{
  "num_key_value_heads": 4,
  "head_dim": 64,
  "intermediate_size": 896,
  "vocab_size": 2451,
  "positions": "learned",
  "qk_norm": true,
  "init": "trunc",
  "init_std_qkv": 0.0359,
  "init_std_o": 0.0,
  "learning_rate": 0.00701,
  "beta2": 0.95,
  "warmup_steps": 70,
  "decay_fraction": 0.578,
  "batch_tokens": [32768, 65536, 98304],
  "doc_mask": true
}
Each number is 128 + 24 x the weight over its row's rms, rounded and kept within 0 to 255. Layers, rows and columns count from 0. The size above them is the row's rms in percent of the matrix's.

# layer 11 attention value, 256x224, rms 0.274, rows 36-63, columns 128-159
size [ 83  94  87  99  93  91  90  97  95  96  92 103  97  98  94  97  94  96  99  95  96  99  96  95  98 102  92 100]
[[ 84 125 144 132 109 114 127 117 144 111 137 159 134 137 149 126 118 108 152 157  91 149 144 114 131  98 117 163 107 171  98 105]
 [115 151 154  88 132 160 169 159 109 134 143 112 113 146 113 129 129  84 122 186 166 120 124 120  80 139 158 123 109 143 155 149]
 [123 119 143  70  82 113 127 107 115 148 110 127 106 148 142 111 155 167 106 132 158 165 131 119 122 130 160 141 148 129 174 163]
 [112 110 106 129 132 150 150 131 139  81 176 137 115 116  78 117 153 111 151 133 126 144 117 116 109 129 117 168 115 132 113 130]
 [122 156 121 117 172 126 116 133 131 139 154 101 161 165 112 120 161  98 109 142  87 118 100  98 115 138 110 115 115 148 131 123]
 [147  93  88 108 130 137 167 128 116 115 123 117 124 111 153  88 106 127 148 139 141 137 161 114  89 124 158 115 186 139 130 132]
 [179 120 140 146 124 140 109 158 150  87 160 143 112 115 114  89 170 104 131 127  75 158 140 154 119 115  73 143 150 130 127 137]
 [ 58 123 151  91 129 142 157 119 116 180 184 146 135 175 126 129 133  82 124  97 136 123  84 148 138  77 121 159 119 126 150 132]
 [108  94 145 130 105 103 106 110 143 127 116 177 111 133 109 143 144 116 147  69 163 153 119 189 140 150 145 137  65 163 119 143]
 [ 89  97 141 112 121 140 119 126 126 130 125 170 129  96 112  89 143 105 114  99 166 112 145  94 114 129 168 130 111 116 116  95]
 [ 84 149 115 114 116 126 121  77 144 140 155 138  90 132 112 146 156 130 126 162 178 104 149 136 106  90 148 122 162 131 118 125]
 [123 111  85 104  93 138 128 123 101  67 186 133 131 100 115 177 186 151 116 134 145 164 128 112 153 150 107 145 123 141 133 104]
 [152 113 137 156 133 142 147 137 166  86 138 166 165 122 126 121 134 165 162 124  98 165  87 114 116 114 167 150 126 123 131 130]
 [138 124 105 135  96 111 123 152 108 111 123 151 126 124  96 155 116 140 139 123 129 121 123 146 155 124 145 113 176 114 144  95]
 [121 150 115 102 114 136 105 143 159 137 142  95  81  87 166 156 134 116  81 153 140 139 153 127 112 150  93 123 131 132  95 144]
 [132 149  90  97 146 145  99 147 158 127 107  81 101 166 120 165 149 106  95 112 120  54 128 132 123 128 134 149 153 114 133 150]
 [111 130 128  76 142 144  98 115  97 122 168 138 123 107 147 143 144 116 137 123 128 122 158 151  94 143 166 132  83 152 108 110]
 [129 117  83 105 146 114 132  99 132 147 108 110 128 116 125 158 108 134 124 125 131 100 102 128 148 140 125 104 126 140 164 116]
 [ 86 162 151 154 122 105 118 149 123  92 126 158 124 116 130 131 137 120  91 139 119 106 143 120 118 173  61 130 137 135 137 170]
 [151 158 132 131 133 111 132 174 110 102 125 105 141 145 106 102 142 102 115  96 126 167 102 166 117 130 137 138 132 152 115 132]
 [125 136 141 130  94 116 111 165 124 136 108  89  80  90 147 139 151 142 150 115  99 167 138 137 146 108 139 151 144 125 107 133]
 [ 75  86 121 155 123 169 109 126 128 164 125 147  72  67 114 118 148 152  97  97 150 143 145 169 120 150 144 136 107 147 123  85]
 [159 122 143 151 121 104 155 134 120 117 149 108 158 118 119 160 111 109 143 140 178 135 138 143 155 147 127 157 117 173 117 128]
 [126 138 132 128 148 129 135  90 134 146 125 136 154 121 155 162 140 127 144 123 150 147 122 173 103  96 137 132  93 125 175  83]
 [163 158 131 103 127 168 140 122 123  93 116 132 146 111 116 112 134 150 141 105 134 127 131  86 119  95  87 146 124 125 127 117]
 [149 131 121 183 160 136 128 150  98 139 108 152 154 113 129 101 153 155 119 154 108 142 118 110 105 120 152 111 121  94 124 161]
 [128 120 161  88 141 124 139 128  84 120 140 173 109  80 113 134 117 123 123 104 102 150 126 119 151 128 117 112 115  27 137  83]
 [ 84 138 134  96 104 153 150 181 107 130 124 109 106 111 159 146 190 127 112 119 165 107 120 126 113 123 143 142 107 123 112 134]]
# layer 11 attention output (transposed), 256x224, rms 0.219, rows 36-63, columns 128-159
size [ 80  88  79  95  86  82  87 101  85  90  89  92  93  90  87  89  86  86  92  87  91  96  91  90  90  97  91  88]
[[166 121 122 124 115 129 159 127  98 150 103 106 130 106 110 126 154 125 119 115 151  84 110 136 113 174 158  70 127  98 131 186]
 [169 117 109 182 120  83  95 139 128 114  98 113 137 119 162 110 100 151 125  94 115 162 125 101 140 110 113 128 111 126 137 125]
 [132 130  95 160 122 178  98 130 130 115 160  89 113 145 115 154 109 111 166 142  81  87 129 125 137 128 138 104 109 128 121 121]
 [147 156 128 145  89 106 154 139 109 165 111  97 136 168 130 107  79 135 109 126 147 115 113 146 138 129 121 115 134 128 161 130]
 [113  79 142 153 122 131 124 107 121 103 131 133 104  86 129 121 127 163 140 120 190 157 189 160 128 133 123 140 136 130 147 144]
 [123 132 153 118 116  99 126 160 111 162 109 148 157 143  98 164 146 115  87 102 105  83 112 137 119 146 130 134  98 141 131 110]
 [ 98 126 114 102 154 119 132  83 106 170 109 127 125 141 146 144  93 143 134 104 166 102 111 120 108 124 164 118 107 135 140  99]
 [187 153 130 187 118 115 139 116 137  69 118 128 118 110 128 127 147 158 116 167 102 130 119 104 120 189 145  94 122 110 119 110]
 [156 176 115  97 156 146 130 113 119 109  95  79 121 127 127 135 104 104  94 177 118 114 130  79 121 121 129 137 189 123 158  91]
 [149 144 130 130 131 134 147 144 138 117  89  98 128 123 160 167 100 130 149 146  75 115 101 118 133 135 108  90 135 124 119 153]
 [170 126 155 126 112 139 119 166 102 116 119 122 137 151 133 125 131 123 119  96  68 143 123 143 139 157 108 154 102 130 115 133]
 [146 137 153 146 112 118 130 118 160 188  86 111 127 141 150  88  69  73 143 137 112 105 131 118 114 125 119 108 102 127 118 171]
 [158 124 101 117 123 110  94 119 100 155 151 113  92 140 145 125 145 101 133 130 133 132 161 135 139 109 143 119 102 160 155 171]
 [ 92  84 118 115 151 148 175  88 137 141 156 106 163 142 126 105 130 109 128 138 113  99 136 130 113 134 115  96  97 136  94 164]
 [149 124 134 128 104 105 116 115 127 141 147 125 128 173 108 114 115 111 178 118 116 143 111 147 142 132 158 116 123 109 118 121]
 [151 123 137 140 110 132 143 123 103 132 162 197 132 115  97  97 127 139 177  85 131 163 117 117 142 155 119 127  61 117 106 137]
 [173 134 131 180 117 144 116 162 129 138  93 118 132 136 124 102 132 153 114 130 144 150 107 108 177 120  97 137 129 106 152 148]
 [112 153 152 137 103 151 150 155 132 123 163 137 150 111 130 150 127 108 119 119 135 119 154 125 111  92 129 118 151 145 110 165]
 [156 100 141 138 133 129 145 136 133 141 107 126 135 102 107 149 144 109 147 129  89 135  97 151 127  84 197 121 126 106 117  86]
 [121  78 143 121 115 152 110  48 147 115 129 140 148 144 123 174 136 136 117 138 122 119 155 139 114 116 130 123 118 105 146 120]
 [131 134 110 152 144 133 149 110 131 102 132 142 177 159 125 125 106 100 122 155 185  95 133 120 122 136 179 110  99 135 150 146]
 [187 151 149 141 111 115 145 138 128  88 109 106 184 171 122 128  95 112 145 126 117 111 125 126 134 144 105 115 137 119 144 157]
 [131 140 142 113 119 132 101 154 159 144 127 147  80 164 135 107 154 175 102 137  73 129 115 143  92 105 117  92 131  99 129 111]
 [110 132 118 118 101 141 137 151 117 115 136 108 101 147 129  91  92 116  96 159 122 110 102  92 166 143 120 125 132 161 132 172]
 [105  95 113 138 118  64 121 123 132 133 144 125 129 149 138 147 146  99  92 156 150 130 150 139 119 149 173 134 130 121 150 131]
 [104 106 168  92  98 117 147 133 141 114 118  94  97 136 142 130 116  96 154  78 144 128 151 162 131 136  92 138 160 147 148  88]
 [135 147 110 180 144 119 112 124 163 139 141  86 139 163 136 119 146 105 158 167 141 130 115 152 116 120 186 157 145 204 126 170]
 [162 141  94 142 131 114 117  68 128 122  84 127 110 115  96 121  74 115 130  98 110 130 157 163 147 126 106 162 145 134 155 103]]
# layer 11 attention query, 256x224, rms 0.313, rows 64-82, columns 128-159
size [ 95  85 101  94  94  91  95  94  89  55  94  88  98 100  77  97  95  95  70]
[[146 114 113 131 164 125 118 149 104 129 104 159 138 109  92 164 159  74 159  78 126 120 137 102 172  68 169 110 156 135 149 121]
 [ 98  80 142 156 147 108 118 158 136 139  90 125 127 140 114  86 162 159 121 127 126 141 122 138 144 130 146 142 159 134 139 115]
 [101  98 123 122 108 129 157 148 147 104 183 109 126 112  92 136 118 105  71 110 151 148 151 125 137 143  80 144 128 123 157 128]
 [133 144 107  91  91 163 154 173 138 124 179  77  88 141 148 123 156 160 134 111 139 138 153 158 157 138 174 154 176 105 131 165]
 [127 136 118 135 117 147 150 120 161 143 130 114 108 155 118 133 130 127 116 127  83 120 125 129 170 146 115 128 156 135 173 146]
 [135 102  93 169 139 105 126 130 128  84 119 131 118 127  93  94 153 130 149 132 150 124 157 121 133 130 116 150 163 130 131 141]
 [124 125 139 136 106 153 144 140  94 184 111 115 116  88 175 116 144 141 101 133 120 177 154 108 142 129 141  98 139 131 132 104]
 [124 134 170 119 134 173 130 120 113 124 155 151 149 112 130 134  95 107 169  72 135  81 118 142 111 136 118 143 138 138  81 149]
 [151 180 138 152 168 129 135 127 131 114 122 116 109  88 106 123 146  83 142 171 107 162  94  81 142 108 104 123 100 112 165 136]
 [129 147 145 133 120 162  57 119 121 123 125 145 120 150 114 147 102  83 116 177 147 129 121 125 149 115 152 120 114 168 119 126]
 [108 138 136  95 141  67 101 105 157 130 105 145 133 148 143 152 116 130 135 148 157 115 112  95 124 112 140 113 150 151 184 174]
 [120 101 129 100 112 101 141 135 138 102 121 160 174 130 146 120  85  99 136 156 144 135  93 123 122 120 135 126 161 112 150 142]
 [116 134 113 143 111 140 141 141 122 102 136 140 139 120 131 106 145 123  83 144 145 121 142 169 144 138 121 133 195  80 163 103]
 [169 138 100 141 144 116 117 119 146  99 133 118 127  89 131 134 151 115 144 136 185 154 175 105 133 143 152 119 101 116 158 140]
 [141 116  87 145 129  91 130 129  64 133 158 168 121 154 103 110 147 120  97 180 145 169 101 152 140 123 115 145 146 176 114 154]
 [126 153 137  67 135 146 153 139 129 130 142 146 128  88  86  81 147 121 140 138 132  91 105 109 101 156 131  84 106 114 159 152]
 [120 159 116  92 113 155 108 180 112 114 132 106 110 146 142 165 173 168 172 112 109  72 144 131 121 143  96 174 139 124 104 146]
 [107 149 102 146 162  93 158 139 126 107  83 148 136 114 101 130 121 169 155 139 135 120 128 159 140 122 116 125 173 131 129 146]
 [126 174 137 142 104 118 117 115  67  82 113 108 151  98 144 139 148  70 115 155 181 110 101 146 115 143 109 127 129 130 102 115]]
# layer 11 attention key, 256x224, rms 0.288, rows 64-81, columns 128-159
size [ 90  86  90 103  91  97  90  99  99  87  99  97 102  97  76 100  91 102]
[[154 113 149 130 115 110 169 140  96 127 157 106 116 109 117 134 146 105  98 100 139 171 149 100  90  80 100 150 131 123 120 122]
 [112 129 117 107 107 109 122 140 129 104  61 155 138 141  99 112 147 124 123 159 120 140 106 117 125 134 126 157 132 145 126 159]
 [140 121  99 128 141 147 123 127 135  71 166 131 137 129 154  97 119  92  83 116 173 114 129 118  87 115 124 134 114 102 128 138]
 [140 136 146 110 132 130 139 112 148 114 183 114 108 137 170 178  78  94 132 162 125 177 157  97 154 151 117 101 170 127 144 117]
 [143 150 106  91 117 151  99 103 138 168  98 117 151 123 106  64 109 120 130 112  94 149 123 163 159 124 150 130 137 132 130 127]
 [115 136 144  88 163  97 161 148  95 110 110 118 174  90  74  89 119 129 124 131 156 144 132 137 134 104 139 126 155 149 145 161]
 [152 159 184 130 125 116 105 183 137 155  90 110 123 119 169 147  94 138 127 143  90 123 159 145 146 107 122 146 130 143  94 128]
 [123 153 171  98 158 128 137 139 151 159 154 138 152 134 112 166 127 140 138  72 180 108 163  92 116 163 146 139 178 144 116 123]
 [149 128 138 125 128 103 108 180 146 115 113 127 146 126 131 128 136 101 114 122 124 115 110  83 153 154 148 149  98 106 152 144]
 [134 111 126 156  85 157 121 134  71 128 143 120 106 126 126 136 116  60 125 153 168 152  92 168 140 134 102 118 137 144 122 106]
 [141 161 132 136 133  85 123 168  96 179 118 166 158 106  89 111 137 135 139 117 152 106 129 120 142 125 146 147  92 164 118 153]
 [127 100 112 145 116 148 117 145 139 138 167 130 132 163 111 133 131  73 171 103 107 143 141 141 109 123 143 112 122  87 117 173]
 [117 134 119 174 122 152 105 118 104  83 118 145 112 133 147 114 151 129 142 192 186 102 134 141 154 129 119 150 167 129 133  89]
 [156 115 123 186 149 150 107 116 127 132 100 112 146 163 123 103 115 136 142 118 136 116 131 102 122 112 172 116  72 171 184 142]
 [141  84 118 165 113  68 164 120  80 158 129 129 111 129 113 139  85 132  98 157 130 132 143 144 149 137 126 158 157 125 114 127]
 [130 129 126 136  94 136 129 120 139 144 126 177 125 121  92 138 173 129 126 172 182  95 108 181 142 138 149  85 125 126 149 185]
 [112 183 144 113 122 137 153 134 159 179 117 104 185 121 109 108 121 124 185 133  99 131 121 134 143 160 141 120 146 123 112 128]
 [112 105 126 125 188 145 125 129 113 125 116 135 153 143  96 130 127 106 142 176  98 158 132 155 126 147 150 129 123 132 107 124]]